Part of a small language model's weights: learned positions, a variant of SOAP for these matrices.
Each number is 128 + 32 x the weight over its row's rms, rounded and kept within 0 to 255. Layers, rows and columns count from 0. Numbers have three digits each. The size before them is the row's rms in percent of the matrix's.

# q: layer 2 attention query, 384x384, rms 0.0658, rows 0-127, columns 32-63
# k: layer 2 attention key, 384x384, rms 0.0647, rows 0-127, columns 32-63
# v: layer 2 attention value, 384x384, rms 0.0731, rows 0-51, columns 32-63
# o: layer 2 attention output (transposed), 384x384, rms 0.0635, rows 0-51, columns 32-63
q0 100:170120099078165152087053137070155120113139126162070140053082176120072103137109154136159176143116
k0 101:174162137132136131214089094153172100086128148095070147150180132075140116154203157148128128137117
q1 109:208171175100095082139146079079165128125077106165086118072094150091085123099141100133101138141099
k1 106:102099128132188165109107138136165158162125153118083172141099131149172129130119188105082131073167
q2 100:154150120125107110138182166147098100086112100100114191127129123124191206108076093108127092177095
k2 102:155148169146123106171093106075171129110156180112180158179154148057163154119095136139119124123175
q3 098:130177149073133071101087189105187059133120125143144099125134186148150136151051171149131158127076
k3 097:138140178090124120234187100164133094168081071183139121107171147123115101119054150089154046116105
q4 099:100119115081115096125061144178077123169138126163135160068152128108153103133104155171153123162095
k4 103:097139132134075155145199135145133081077149147079133133149109160104098114152148122151103078114075
q5 111:123143137134097105140132125157158123160090095073097164094129135195078140171138121153149133094124
k5 097:106034142198152120099122148096172110128126190088106144126132194140170152113133105170161113154120
q6 103:182121125080086187115103131078098187169057129116115143093155130063082174141175192159154148131148
k6 096:105111111127127113156090096166146114115118097114152070119060162110150108119105083098124085172141
q7 098:115110142116150165117120082096085128149123133113136136142191122128089121152086135112081117120159
k7 097:153194111108120130178148087128183107092137124145109150090079110099119120065173120086172155123118
q8 100:137141139094146092069135134133177112148145110132071067153044113129067121098090125115161094159107
k8 102:145087110078182129106097158039155143168115151123094141113075106179078104162112168142139169121139
q9 098:140176110157150120131155099128117098184137113108136183109122119108135118163091105164141115139118
k9 105:120138117152124110111118151102151115108056157143053115090140162119234115120151177064098110128154
q10 099:112151170081137081162108121171129111139143136145109161047116125157136127159167110154114158103146
k10 096:123144088141144121124147167178150168148088128103112119188138060117094146103058084104103149138121
q11 113:110111115103166125166114096135133132128089147137092130100065135100110126149084095117098122101149
k11 094:180162173101177156075127160135188096101140141167086103101180154153108092159108136145088174179055
q12 110:065086143111177110055147102129144163171162102166079124137134142120155116118138128136065157105143
k12 103:092175163137104057161102127119132109127122070084093178171097181194098164098123163148154127150160
q13 108:166135095124140140130121142080094151095126138153138126064136125126085099084082187050187159154120
k13 105:122113095087124166112123123102206114094112167125200093147157114140131156116116131161144120115132
q14 097:073105135159106167133140111088140111155169159116186145160129143116162154108199102167140142065097
k14 096:185169154154154115079135119106137140127121189126109099126111115051147104134118164084105163205148
q15 110:140196134111168074100089177104137177137147082109139157089132122140120143119124200147114109129171
k15 112:102103168137108070147135161111132075149124178137120158129137146194088153133131140134185117113078
q16 106:158186147067112177127135133182132198136136154151170103130169096153136166135108176154108097094172
k16 100:078104137133097115198166105101139110099081141084090150076158157110099123151100140137052127141091
q17 099:103103097113137141132145126084098133188129120111125070164160118171117139125165086093160133231151
k17 098:091155137117111058109113129105093160107111112095150023130090111169144072056104186137101139122053
q18 105:161120137145123146119158076121117167130141145152132122115136071157136138059106172121148114107086
k18 103:109157051045116126142137192069108120135147151113184150206131137124163104110098096125092081180125
q19 100:183140183151166086088161101128084114126124098139130123155078108153168132125121138166120094127120
k19 098:165121066104097141093054114137136124088103125141146081156147162126135152154125140078179140130158
q20 098:081161128143123142137166119109161114065116125146123160060112133125152121097080149117107046183122
k20 105:158118130118055185201176084064172154123102173159159180153098141102090188115116137117120160080097
q21 104:164051138137110104166128135095097131150148142184118223109154160122133138133170161156157094160119
k21 105:090180177113151125149169069077158136078076153158115108096150134113143118140178137148133099122118
q22 105:082111121154127142086079066068121128134106132148086156178120126179051214076095116182113063067111
k22 104:116069169110035061123159142140151078146198121109130135130150137149124172112137156154117076120056
q23 096:146178094112103174154156119135171168066099082124112192073097074138110127131164118123189154095054
k23 098:145099148081167193145108160165133194147153131118127086128162119117170125196118122116126062124113
q24 099:116175119139147109071112145136205068025121146167192090095191159161151116086136150139162134165071
k24 099:129123083165079111183182139108092210170127094103147112109150088120112111158072103144169082094178
q25 097:161121160109156110062106125130115109159138123113148105129121146154128130127106125130109188152136
k25 099:093131092127114145128142137171081116090157121143164124150171164156095144132150168168145105097155
q26 097:064148098174080095128123110135109124146111144107077146128137131121149153124148091111140150180160
k26 099:065125119102163105078104161108112098132119079137110129103136122094117119139087151164047156122098
q27 095:149137102110131098126111077069148119134143106125071162095188151139094117140158118144151083125035
k27 094:160147107172099093135120128155115180239149164120129109117085098101131109175122148159111096150125
q28 099:157140128149079094083061119146122138131109088109086143106023135101118144155135176181114205123126
k28 101:112109159110201138154189131142180155168114116119173065121116135172149098150085070113089103115149
q29 103:110079174144148083155069103159122091061186145132165176074151150166090093134073082116136068119149
k29 093:089121064141183132133161124143149063142089083160075127111095114124112118087131125156158070172102
q30 099:105092117109156165127173127130133116173126138094127150124120124137148101117108200130146138093129
k30 104:127190073100143099196105091151156132127124090109165115127151091141139143139108138110082137152169
q31 100:165164145124161093154120192152106169128146130127146159122154071096115124079163139134084131091119
k31 094:159148093128154081151166105168099106166106188075106125182142178148119146156206163088128096138138
q32 100:166153115120139149096121111086088107160109121136132102157132118123130121140127085148168106019153
k32 098:111131161089106188129136125156131141120089182113194142152101172109112127146157123105151042098059
q33 099:145162155107192120124116047088122139151093157126077082071179178124111136152102142162102082202189
k33 100:135129173151180150125092176132202098143098113138173212104125135143147100154096149106151216120147
q34 097:104061079143078102166130081121130062135161088139155166162103140108129177085137099157145086147145
k34 093:129149117133119095111103152153127154091152145192121124108141123098183122117117124089123126166125
q35 098:113121060111180100149107195084098130168065036131127126136132144117151099144175100137160134108127
k35 103:089134111167172119132144093154113144153143118134093129158122108193114065139139136113168097158117
q36 101:154128106099101063088103097093111136136145164171130111182074182153134074091095128122158091164130
k36 099:063188099130147131110126109135088183082158196103106121177174142144096110129136107122161148100146
q37 103:155107114119124087128146169150154135099152156145198045056065169168089096104140104177111093133112
k37 111:134149063098208179101078093141099162192146099114078142079131127174165078163049172158156129090104
q38 099:126181206190101160102137152118093102163140102098178124102117201145076111096109159124088132107125
k38 099:109068074106151129141137148164159143118122137103140143131098151136149181127168164171137081038111
q39 101:140163123102147155087167158118091111135085138181166103159108200129162128171168147032103131174140
k39 101:127166168109144122141126161133133139132139106078106102165107109070075137078164108150177113086055
q40 102:141134142163098069124105124091138146060114137150086218165132162092120112185052093138149122135093
k40 106:104169138094081187134141129152117112176110144103151139106196148142094111159159087134077158185126
q41 099:160148142140099086095132078165095099122106175155177169127145129164119123112163173147105106072111
k41 096:096173148096148161152202214127136076087038162053097140126123177100145149106089126082110037092120
q42 100:172120073127105127217148135180116153146135189109100148152159137092158133139124102111128150180160
k42 105:102184107057156161087151127120126102162112109135122144144125165098125090109131112140115137115132
q43 104:051173093124054120128157138102136155161139167126122139152139125159104072125102144120133196156111
k43 093:226089163152144138148129134151104159129132184077185143202145117146098182130147126101145151074172
q44 105:120128134165097156085108200153119156090130143093156106157168191114142082179191124126160134106066
k44 103:118111111102138111190144048133114157126141147109135140192121078141175125093165100165122139094105
q45 103:176088160143075163126142086136103135120153084149149098129114062106091131141077109082099120102168
k45 097:125110109061131153131058085131117093114126140115139051163099094118110126087120135118114171135070
q46 098:123111101117145095031194167030091121140142131142102140135121180118131108081175086072136117135124
k46 108:082143111108136160142087125158073146181119149129154119096157147107165115145178153182160161065114
q47 099:111107114125119144129145092170142103179182137072131141112074087152119096135081180099093118202166
k47 095:100112113097138146092106202066140116098169163135122183075134155111088130134128104113123124106158
q48 098:115173161158175087158151093091147081074121050129138144128116126124159076171115132103103103066107
k48 100:118103145112113116143114108082141142145165076156138132136113255137035141082098153173079130173185
q49 106:131169117107172136154164174103098132164114111132117117105175131125165126124152118122142115176109
k49 100:068119124083105076166116124142091144106170128141164062118111115133078109092245115121105147127129
q50 101:183090166125123079129134138086111152115149091145180122152114171210095144136159121147171134102153
k50 105:117170106133113054110145169162122183161132150139194138170162101154090128199139135161150186118086
q51 104:085083093128134154105103113119119131173151151172155130144131141140133086146149128089160156121138
k51 099:160206083108109129136196186119129154159108096105128126113157099130140163139102142081119092098143
q52 099:191109152132171148200078107127153094110148137145072108160091074198134161147145090083110181148147
k52 102:112108102106176126097111124118176109156135156180108123163122106097084103042121100118161143144153
q53 101:093180180118134152116190146102133154120093127115117137218117117122138204183184102161079150106176
k53 103:111141097125097160172068130130143146127116070146081161118174142137161113105102128103113172162134
q54 101:136176089130139123151065157168164110132073131156052097101077104098093126138130158180176095130088
k54 104:168095195106139168095137114123147132137149123106133145133138111122092102125138119071108211129090
q55 102:096115132085160156156154129186086087063098100137085121120159211188057125077139068149140117141139
k55 101:142160130074087162181108120132070197135170143135158143083077110114110141147158097188096144130099
q56 105:148100122118163131144161119125107129158128119112115099220130057124126185139099145137086147159134
k56 105:109126203109120137150144108130092134139162136142139130164114133159069144094198148134166172128150
q57 101:132189113122158078100095133158150145105104107117140094126135112070084125111087139092112105144117
k57 097:171123165137113138140093135122073156138175109067114141129152155150178123085112134163141129146136
q58 100:094170093096094172166135068161141092106131185152135116137164112079120155131132127157128118094167
k58 099:111110118159107114148159101059112098132136108076164153096072152125151163143110102148130133173090
q59 097:114151164141176082068174098133117197117162133183161147145074080142109160142115167148064135211147
k59 095:131144101092148082121127172168109105121173164047132104119081148149130105111067196096104171089146
q60 115:085152081147126156208112139082090135132176116164122065136152084111150119167161073106131171172136
k60 107:170123096067154094073157161107159164126129165127058092160096076106153114111099111130104117092109
q61 102:061170112137076116144170106137134138136153180192107096200174061114101130009137199091114152113130
k61 103:195056117182160121151115120168134104117128170041129122152111132084184176056116089111134201123126
q62 110:165138103132144168132127210110111162138089072211128133118159092150155104167158110132111093074114
k62 108:156177097113123148136105096133097202160124101110135111145126113186108130123176150103119113118101
q63 099:085127128169164096155090123146175158109096110171128105096142117127190142114157116141153159178173
k63 100:144109066149152131069132075123107153134152112149137134126193074160137071081121072154102142161104
q64 102:181138141134148181115154098067186138148130075134130136118114187201080163142155178150128119185161
k64 098:116151123138124103189124173185113132144141141062119151165180129200164123110129118145148125124141
q65 104:143160144116094096125143133047184108060098196057123117075107097130125126106122123152110138123075
k65 103:145111180130088182131145091108128143137121125092096136153113126179077139091120167122186129101113
q66 100:147154130130166132136075091079130109149076074105085112183185015138127141119099142132146166148182
k66 100:108108101075045134153127177102131133117129140110216095155112203087111090093130149127116129104162
q67 107:124181165130108058118165122113127124125172088094145130126119172147203175077164066143120123086137
k67 103:095162135116143147114067147126077150134092106124141104034163156101155148141128137193130083149052
q68 106:168095132156157126086123107088114121090038110087164093129051164111149176171134123139156125135130
k68 107:142156139165119156149113141163141142179122104181138131086151081156172131137110187119153103108082
q69 106:185120097088124100067110060158134108217129075091061112158094138157105160133108175178126143126109
k69 110:052095097189111071121163130131070161114143133187123124090111073146167113189117179124103112113188
q70 108:135179106089157144143086099120076147119065129161144109121163107147058112214173132146193129107124
k70 109:148070141128095117087151171079091114183120138143164113165150102144109107077111149122148140165073
q71 102:137112194113103191059114055129088119133136126160153065141164142095157143165051153166090141127181
k71 097:107095163057076084199122127136120155132114086113159076135069090111099173123088111115183132084109
q72 098:116140163065183166032146100105116101160112144129123144145151129137076072061148132115156095071059
k72 098:133116139147155173192136156116120148120172151140208144137128114144131204147081177154089126141130
q73 101:162130117164189152161123150125107169109175092110150141141096125145187133152183172102168148150144
k73 098:072105147138119127150136117102115123140116135140101125182138062115099125151078063104078115108144
q74 107:065094137086147137071068140162136136129146112124121117155074134130136138124147110132099077162132
k74 100:143145186118130159118127146111180099144115171084084181163176114162135156132159135139177082136139
q75 100:186104128146144168126102120140079108140201141110120070144123128165092156115173123152130125107121
k75 110:128195142085177138118177142073158090117091091131166083138068152088134113121164193146167135092124
q76 101:099112163102091079184152121155128121089155077136118129110118140165178157084156084126121064134101
k76 099:137104094165146098149138139091132112096103109168122094162165132136111181099156194129118105135138
q77 092:158137133145114126168087093141168101139170133176119178180125197134156160184137144133111171114091
k77 104:126154108151164145181166117099157118122069155169088122114167103143117129109201110164139119128058
q78 104:177093077181099174149159156098126172108129056093156098177142103178115086174136066202137077116106
k78 104:135176205117152145136144148047098098102154195165199142083124198112106145157141125099173160116135
q79 099:132149193145141089142153121103071114180162074152143076146145152137124135103118090130088197147103
k79 104:094076127106165142088139097132135073112139121154085112184162139130089161109175151182133173168056
q80 103:137132107165194119154091138129166072148117117123102119171163142131108117153154089104102091138143
k80 102:135166045084110128157127155121138152117111164138129127155112091135124103065185146131156171135158
q81 098:211135092158188203105144188164119173176103134166163037154167143135121150178176181134095121200098
k81 103:056161136115106092128135182085100101147132147155138125209117083160096075064117097092169135051108
q82 108:146093117171094134165178117138111068111118196119162134182120151112137129173148105165131128103097
k82 106:161107078116086143147170072149110133056106114128150127154053060125116118171171160077123101134128
q83 103:146144128097092074169105154123108177152103105104130084119096042129123109212140136105117149125125
k83 096:083128177128181146129096125104131140148117152167118111136130116156094139142112199140137133165099
q84 104:124139120089172064113136124144167104158119062132106124091094112127120090116125130137113096110135
k84 105:087099105147095081110075114136139035168127063146127083160086210170148122126150138144100140143100
q85 100:113140106107079125135138158171151110110123174121131124137145156087144095113132097152126085132074
k85 096:144098114103170144128172135111102124164109119104113140118085131123133095131154175115115108052112
q86 102:097109079086140122127145164129156090102111108121158125139117135081106148125103098133160120193199
k86 105:145165103048151111101114144154130116131175149132104130145072118122128147133131133123138148159123
q87 108:107146113096146171153129181109142140060130179137172157135169126060114098181073119088152074062143
k87 111:143105136134092206170193128133136150118104139119150124161155145104091168094174104140144169162123
q88 100:180103146132084129158118031090113090082088139136143075133084148157136154124137088099118058105160
k88 099:151135137127160215103156131072091131096165143170110089150153066095085149104130171105186130126078
q89 100:190121101106112115115104096128088118113104109113160148148132099087113106189167159102127162149109
k89 096:106162106159122140121132139094172179067081116118075094098143150074138110150165106118096152114089
q90 109:134139158118099219124096063147132138114138149131112105161180079119147090131157098154127106165080
k90 106:141108060124109060118113153134030108146077096102104077133109130098136038072139095106157119129079
q91 101:165150088121171117156126096137098126171119212126128133162123140166102119146153111096130122136089
k91 103:103135119115150151102164149134104162125148105132122109167073058153069076122119159142139212131156
q92 099:171145109156164097133051125136136101099124104133210086135087154087090099163087104118142150187131
k92 100:141146161060129151135138107113104154116102115125074171156098039154114056144131138096122110087115
q93 105:106130117089156180111105120076140089124137145137098064123142108090126191152129130117154103089128
k93 102:118116229089111105124104123154157184110166134155190131168060061153142161080088133112133126188094
q94 095:140127087141129091122083180137147163099137083111147157102149113135090166153085175118137065117095
k94 096:160136131152112129122149117091131087137225082139159132117183161159112148108151152074084104115183
q95 105:140099139111161211117138145080114099182131114077142180129129170175110125091089158101120181127161
k95 101:093151095113136191141115091071104109086178131214094205100116087146055117097042122096110076121142
q96 099:157155059137112121193056136127124130135119115170127135079122114080137095148129135150140177175165
k96 104:165112167155147156172077106122110149152103099169138140150073177150168114170191119125128123155150
q97 108:213116115178130121150124107063134140158096157111153115065096103135083129167151112174125151104157
k97 100:104128109092125184082161146094108179117150126167129113154134143103160087154110122089139109136142
q98 099:086143160149130104130051080079182135095099137170074087101138064158151179136191165127130145108118
k98 101:124124082153135167143080102142106164175141136097140140104115130126182181083081094145094143137093
q99 098:073148060113179121088097097171120072159144162136106166108151086156107175114103154119147102148142
k99 096:085203137092128117127069132176088120144097062141127157117077144144123108120123110173105103092118
q100 104:173107111092144190164111091076075160119119130160174072101155153158138127187096138121114066095180
k100 100:092061177104125145120201107086091068112122123105133114162147132102146155097158127152160105113081
q101 095:110132164159165166089136146116167124122121115032107106135089073160163143061157144125062105105091
k101 094:149135178155147108172121147129078126115173139179115098170155098110146107155149185109123161112112
q102 105:143147145117151116067080125158140131149147195089121127129157149120106167123074124195225115153106
k102 097:214161148126146139224161178175105099150084145165107145131155156149126164177183157129113164111169
q103 095:104041125075134123121141165110090098117117123068122130111127156185154144111071102152111124113124
k103 095:148103166171134162136155094069102153153164139192214166133156099091177110126147134077106103126163
q104 095:129102135138067130144116142115153117141090095165140076108055124110097103109119071138092079134121
k104 102:102088152114083136095133095086152125138188121173194112152094128096110092081063130117127132090079
q105 107:094122078110158118140097098125162094132143133168087141170098184136161120142129135067115151151174
k105 107:092100176110057165157053153130110121118192112139147152071162116131092138078111043112083158109123
q106 109:187112112143129104157104112126143129119155136161183131144110127134096158127148133084096113091150
k106 101:112113060127108140147131122124114150133115129116109095133123144132082081127122128116173088103104
q107 104:137097189094147117166095059132123130159131131108093127080141121147144110186133106066111123109137
k107 104:092057067073108140193069117158135139113159113180131118121094127121149130124132135125195190065099
q108 101:124144115124084152175156112139213154107117170130109132071130169122126119113126083090146054165168
k108 101:133106186160154132141104107121042166181155075172117134078064196138128142154101091143168112103135
q109 106:194149139173136106111107140140119078136103137135102109137130154135132131154123097127134065116142
k109 102:075129145091131146144111098100119164134143111106160126138154098102094112057204056089114132151157
q110 097:187146091142136146150143155070102138193081115105151128131117128168122134124125122142159181124128
k110 103:160167135182086113131125146089102107125117142101113142138146129097110115091159080087185080069142
q111 103:060160186141162112099134118175130114086113123098141130086109120162153122157076090105097153127100
k111 099:126132108145160098055125127126103160131194104089120146144153153149132158138169228169130105120133
q112 100:102135185116099081110180131153118096133134116138142148155082141125135135149130166125104095128110
k112 100:079153135200125154212111116132150092108105124119095084141138154129088062128184119127125132192057
q113 105:120081166141016083176119159150080080132104085151104083148120178156095151175121126184061179107159
k113 096:205124144116160095133145154118169146138153138133153118102105088090130138065108110086164123175101
q114 091:137116123131124178100122080164164176149160143102059197076142135127138139171079123119111197075103
k114 093:107139151138111139134064093114128100159128103110165131105080115143136113122125175140095115154118
q115 098:162168186133122077152139095155116067070188162105128132146097195133052074138156120101096156153172
k115 098:169131091129130106102147184117144174116139107108131148114172114109097104151145073167153132084143
q116 111:081099047079063097100181094198156112109149197159097121119096144133111092162119136051148115125111
k116 111:173092111162123140186109109155194154064148113164161218185098141130116143128111058134178129106173
q117 101:146102138101038174101083049166111103082089115148096130103132099191112150156138180162123173093127
k117 113:135123136143141097156132157090146120111166121126223064141083103117080167117061115117168127115141
q118 105:113147159152147141129109089112115153164078131113138146113122162159136119136106129157131159118173
k118 105:072161160125124142141084181158137097175141112166081110144137069136118156167180136170136088159053
q119 114:130133109134133091152124151138123079134131122120114120116099062068131083100058102100092108190166
k119 106:041105101109134154064031120112068137160154081161122115152143151103107070134179106118104151180142
q120 097:150173150118092083122107120134140130102070078129135131136139113108113186176144135142126123142121
k120 098:155068097106137119125130147087124086130151080162179167132188145255121164130146159099097102133130
q121 097:092095185098144129136097081092129140074113085059161174105148178142088110110193087151149170116082
k121 098:122163091117147070131031131176096175190134155151120056112116120093114074131152165146127115141118
q122 107:121180108128102103118126122148156142120087171086121153103098161112160083014102140133210118183120
k122 108:154173129104129118119140124136120140152087137144131140062080134139109115212148137147128114113136
q123 096:118110131166166110106174116137092145117120229132112115143203135101113124108100129099129184141126
k123 102:162142083079112137110166117132092104050096146108115100126141135127148096084134131164068162133126
q124 096:103113089128096105132134145105107135115104125143105112155131177128157139184203140114063163114130
k124 093:161107126153085118136108132152173134198146149127120156071213174107137153056100160150148153080111
q125 103:115140186130151174125146054130118161109125117100094068129157130097142136135184105132113107125138
k125 102:117131113152155056129180081124134135114140096142073047120129085194198141117084156100091141165171
q126 098:163136199163191148127201133150132144050115155108143062156157071104166161146164182169087103110087
k126 097:179109146067097169164116132147051149127105103085130116101135119108153102101077155119088107146071
q127 104:187081125146091152175170108133049111101120197103079098154138112091096069162097112109127063165086
k127 102:155163149114227147089123126140127176097100198142180170161134145105163118145145146098123122093127
v0 099:173129182160138183142082152074122140137130141181098084169136139119166145085086167152168077120106
o0 096:099176113103099102135099119168086141069136119111144121107147073104114112112092178119058171140170
v1 095:127117154099096132073110110132127207094139068098160133126081155168116120077109078185057165084118
o1 095:123160099154168098144108098142131131116137159101129065098147189127103117223073157066217110144100
v2 098:109132162183154134102166097183186148167135080131131133067152137128102108146135147105149131107120
o2 099:163079054121131142123170089090110123138107163119171074158093126136143120109091141102094120126134
v3 104:130133138110154166101118116173084126118126156117136117089150150158088124156182171095149244116124
o3 094:151185153149144087146129119069122162165125138152115085151132082122168136118071078115087026130126
v4 104:152136166115162125125119140062075100148103089181138126147147055093110124117051142097142099103092
o4 102:165150129111131090115106098194200188095123145105163129133141135125180144197148139100141174112105
v5 096:059121169130173100127107099149149123193193144118129084083139139112107127196123122095081180115155
o5 094:123129081099104151170080155163080123143123144169123141114138100153160121119131111121146140077105
v6 096:118121111109117091125141107101077126101103179126154165109168127099152156130136123137048083066153
o6 092:097099144109119121113117071142119125152094110131112172100118089171129193141187198078078176174156
v7 105:123134177128125134141112153156126120073151088105163142139180156150184124148159116142120128073094
o7 101:146116124114106109165165148143135120157145209168101057123115127165088119091075139051087139126156
v8 093:125088127086155112163132140108149091146095136131178070137153116195202100163165118150132098131112
o8 095:139105144129094148143172170114061183119138075108123142125170101109058132127160122111109112143091
v9 093:114118150146193131128146149080175111154122144082179117138125123172118109153144104159116096127124
o9 090:144130141174109126118159061184088094113133163160113213097094167095171113124114165175101192151133
v10 103:183068127136132152113072110109202103102144099138098137102133137109111115086101056139142184133176
o10 087:107124090110123131148049095173121153179082154142192126093084138129091154136129117073159098126101
v11 093:197216162133110137124144146109112125113093116103110071122079155139198067092131105114090096199178
o11 087:094086142077141106119088106115120093146164203141119175134150094136071168144124150094105167133059
v12 102:160139129131147140095131134100109104097130143158112110170174150148134075186197072167154132049151
o12 102:185106128069131157162120173140104141131120151118132103150089109064079100134132249090114169173064
v13 095:108121104112102091136126121182143190151140120133105105092101163202149201123166096156096097135122
o13 094:128135193154160164090129123176109107100166140151186120107140133112104110064080065120087090101112
v14 100:098109114129083144169098122106066080117156141089104120157156134046157140052119120051091134164142
o14 103:185149131143128114112157159128202148148094145169068161106149137155111117127218161155171165112130
v15 109:109150199134174186162092134151128168156136147084079162221102140074090149073139160105093104197101
o15 105:142168107112124132069161070104097096051105111150133121021161117131174108136172095170167149098130
v16 105:094105072096140143139150103066142077075137092105091153128128111101160109089174130119154084197155
o16 105:106182162168142157139135073121120082159155106145127147130146101154110162120204127148120140163107
v17 099:191142086095119169078094070120130115096097115124120173081193067129077144126184113158111134108161
o17 098:149140188121170047185154176131135135145119116081145085133088181114107090132113093117099130119138
v18 096:085087166128115107100114148094154130162148129119085111160153116098093073174165122215114085136115
o18 092:152187159173171121204113116130138086087170106073147149108135131148183172105096091069136132128138
v19 097:141148128129139171134076124114149059157163160165148100115124158061128093090145063120188128080118
o19 099:139108072100101123114177154166108192132071148080092164138157121211124167171101153120141166134102
v20 097:139111074166164216119132085120116125141181154104116171150068161104083124130119100107075115105132
o20 095:156193186146093062148096114150121126090151079134147139118206115151216105187145108169106119140086
v21 109:175137160133113142165113149148142108108113156111107156157106107137174096153141100152126098140103
o21 109:126086116153141124124091139109098186146093095128150149154122138121132161167108164097113148126090
v22 096:151086133154108126146091139160155109143163142106135195146116108140144138160117120143115138180084
o22 091:103168117113112100108108109084130182074095097172120128172104135152156139130167077134154079111075
v23 098:121128125145087117115226084123128115085128112069120176141096106150124124082131184111152134123185
o23 097:097086165110152112191093121103132090173119112123117154135141146099160149192118093098043128148156
v24 095:136124112130145129138114146103143104158159124126234120134142082032105117142106135154153122119153
o24 099:132104117161094116114086083165153176132094153201097112165053145169158170127164149157108180133107
v25 098:135144157119114122106114160138132119143150166133168091080072117171154128143143134150095154107181
o25 090:107088103126231162102094132120078146124141159112081112009119138156075098101101146077154132112088
v26 101:130120131148135108135134141157137129133121139160158147116140150130067112110168146085142098116112
o26 093:103117093120112101116159136147142139117144128113115138166157132135156132184081115151100140109134
v27 103:143147117082125133165175121107098151145074135157106149120097190122132095156084129109104092227139
o27 099:113142130111079162134126118112126049104118124106094138118115070151115157126104200120151091097072
v28 094:132148146097138097099077155082110157128160124092102116166117116126131157132119177134143156140125
o28 092:095108150177174129130146103153167120142143101158128109117121189140136104100212135195156083136067
v29 105:130074135170112121141161151103182078095118119081171148119082123115038160170161101171124118165145
o29 102:143128131114168158145096136119104109110102130120076179136091175146216126131125183124183077105133
v30 106:146094143127157167103099185154136174125150165123111089112077150125082095149146128120072124080163
o30 101:143089041150140096106074081138084143153054110121141087109118063191118139114079117167125112150129
v31 101:052147103131186130151111147148140143160106163140174158168134100127154080149139131143109158091172
o31 098:190089167176153108127169132139125083108180089081092099092102163160141147106141090080084122164147
v32 088:175148109092086125150145128049148153171127131109105126122134169154168110104156129122173130108195
o32 086:102134111134115102100167112195152139042147150122166137147148128095112137119086164154180113069090
v33 100:219131109138091154118144087118128068113115088116160147122123128144091169160118163120189180157158
o33 098:103097150103161104172121125158073104111117173169094166134105128164123126085121147111034127149097
v34 101:167109156141120094087139194168104119110122125094123156135153131118131183130112200169106166065085
o34 098:060107112140122156131162098112170121167150171072101159098158069111148100171106082121130066125134
v35 098:134169066160167171125142154120147147096089103121102122175159092129140094149118068142118090101115
o35 094:117110167140121111117143108134129188209133146144156084115144149128121097123171161129103101166142
v36 110:115110140207085116169183115058128108069057167119160133152163173156183099083130167124095072121133
o36 102:153133119115133109088103179106129141152136093126083153135062094177088142149109128094156133154138
v37 096:150085083122117107166129145105112097178095129143174128104137133095111141188057143051101068162163
o37 094:147114106136110120117123110133093141144153192142116105159125079138136157127208133179164185102111
v38 105:117141150156160171121147141103121132099148127145214082079136117148108118149124075195104165153114
o38 099:174071081037146093168156129165114148144112152102098135158066159166151100084116137119165100140138
v39 105:157161185178117082213136115183111179105111126079083123143082086142117110112169107119112098121090
o39 098:137123114130124216072125143117107114143123140213128118128175132086119130183123161130061194131140
v40 092:124131136203130165142100137157142094141121114157158209203059138141158129167127109104126132175213
o40 091:146107123115111132180155101050140165132096160166116108116180134070109114106132155145160066162088
v41 094:171091098145104128119111158095139118112105155077195099111115114137120075144150074070099138124132
o41 090:095134095106127155100156107120055118145116154144101148155180100112126164150140158172139174113118
v42 103:137118115165142113085094076158100159092194120113158168153123166143111122126159084105096072156087
o42 101:150101158086075137099152153090201134147130130110113082120144131110174138134069164145090145133066
v43 105:169130137151095086071142130056084044111124169083129147144077129083128178127123084084074092129133
o43 101:100091111096169137168109114132114183130149111137141173111158155141160109102137101163149116147111
v44 098:089127133093102166118155116129132172165171081129063069118119133080124126121125144105160126187093
o44 096:119130176129121101075133093200083118070139161203103148154164121109158149135105157133067088111108
v45 094:168113176144078101175111180096093100118103095140135123116170117115170090132139160137117108145156
o45 092:121162122145134113145140092126106135159134157098081139123091127147113134082124098103164164147070
v46 105:152132072135136081130135140112084124136130147129172154133142178147120155135094142103123158169132
o46 099:080123184127125134151125144122164100172073095119105126166038135081117107206183074154134101100155
v47 098:105082097143153142147102153138151148138132158096141134162103119140144133110140139146135130166132
o47 097:149174135081163091153090131119099170138188089144137153107123127098127097129144116142120162100144
v48 097:120087073120051172095086186119111131155127121073100095133107139114181107074113122080116118175148
o48 100:125182122167135160146079109069073119132113187116147083152122131123095103197205093159172145093123
v49 094:090130116125142083146135152159122109179092123153138091149093107128122107169127104152145162159168
o49 089:106102088106136142148156083124133124124116150170133127146069140133142072100116172109156160167148
v50 101:059143138076146199141076109157079081140091107139098132125094124086149100083089100134128104123114
o50 102:134100106133142127115102109133167165120097147046123123138113157149108082114084171114185154121126
v51 098:139113158139137167145148149082132056115086092142106204046125141117176087151126100175135102090141
o51 096:081119099169112049135131151148140211098106141162099085198146097144134164179147164095083131164144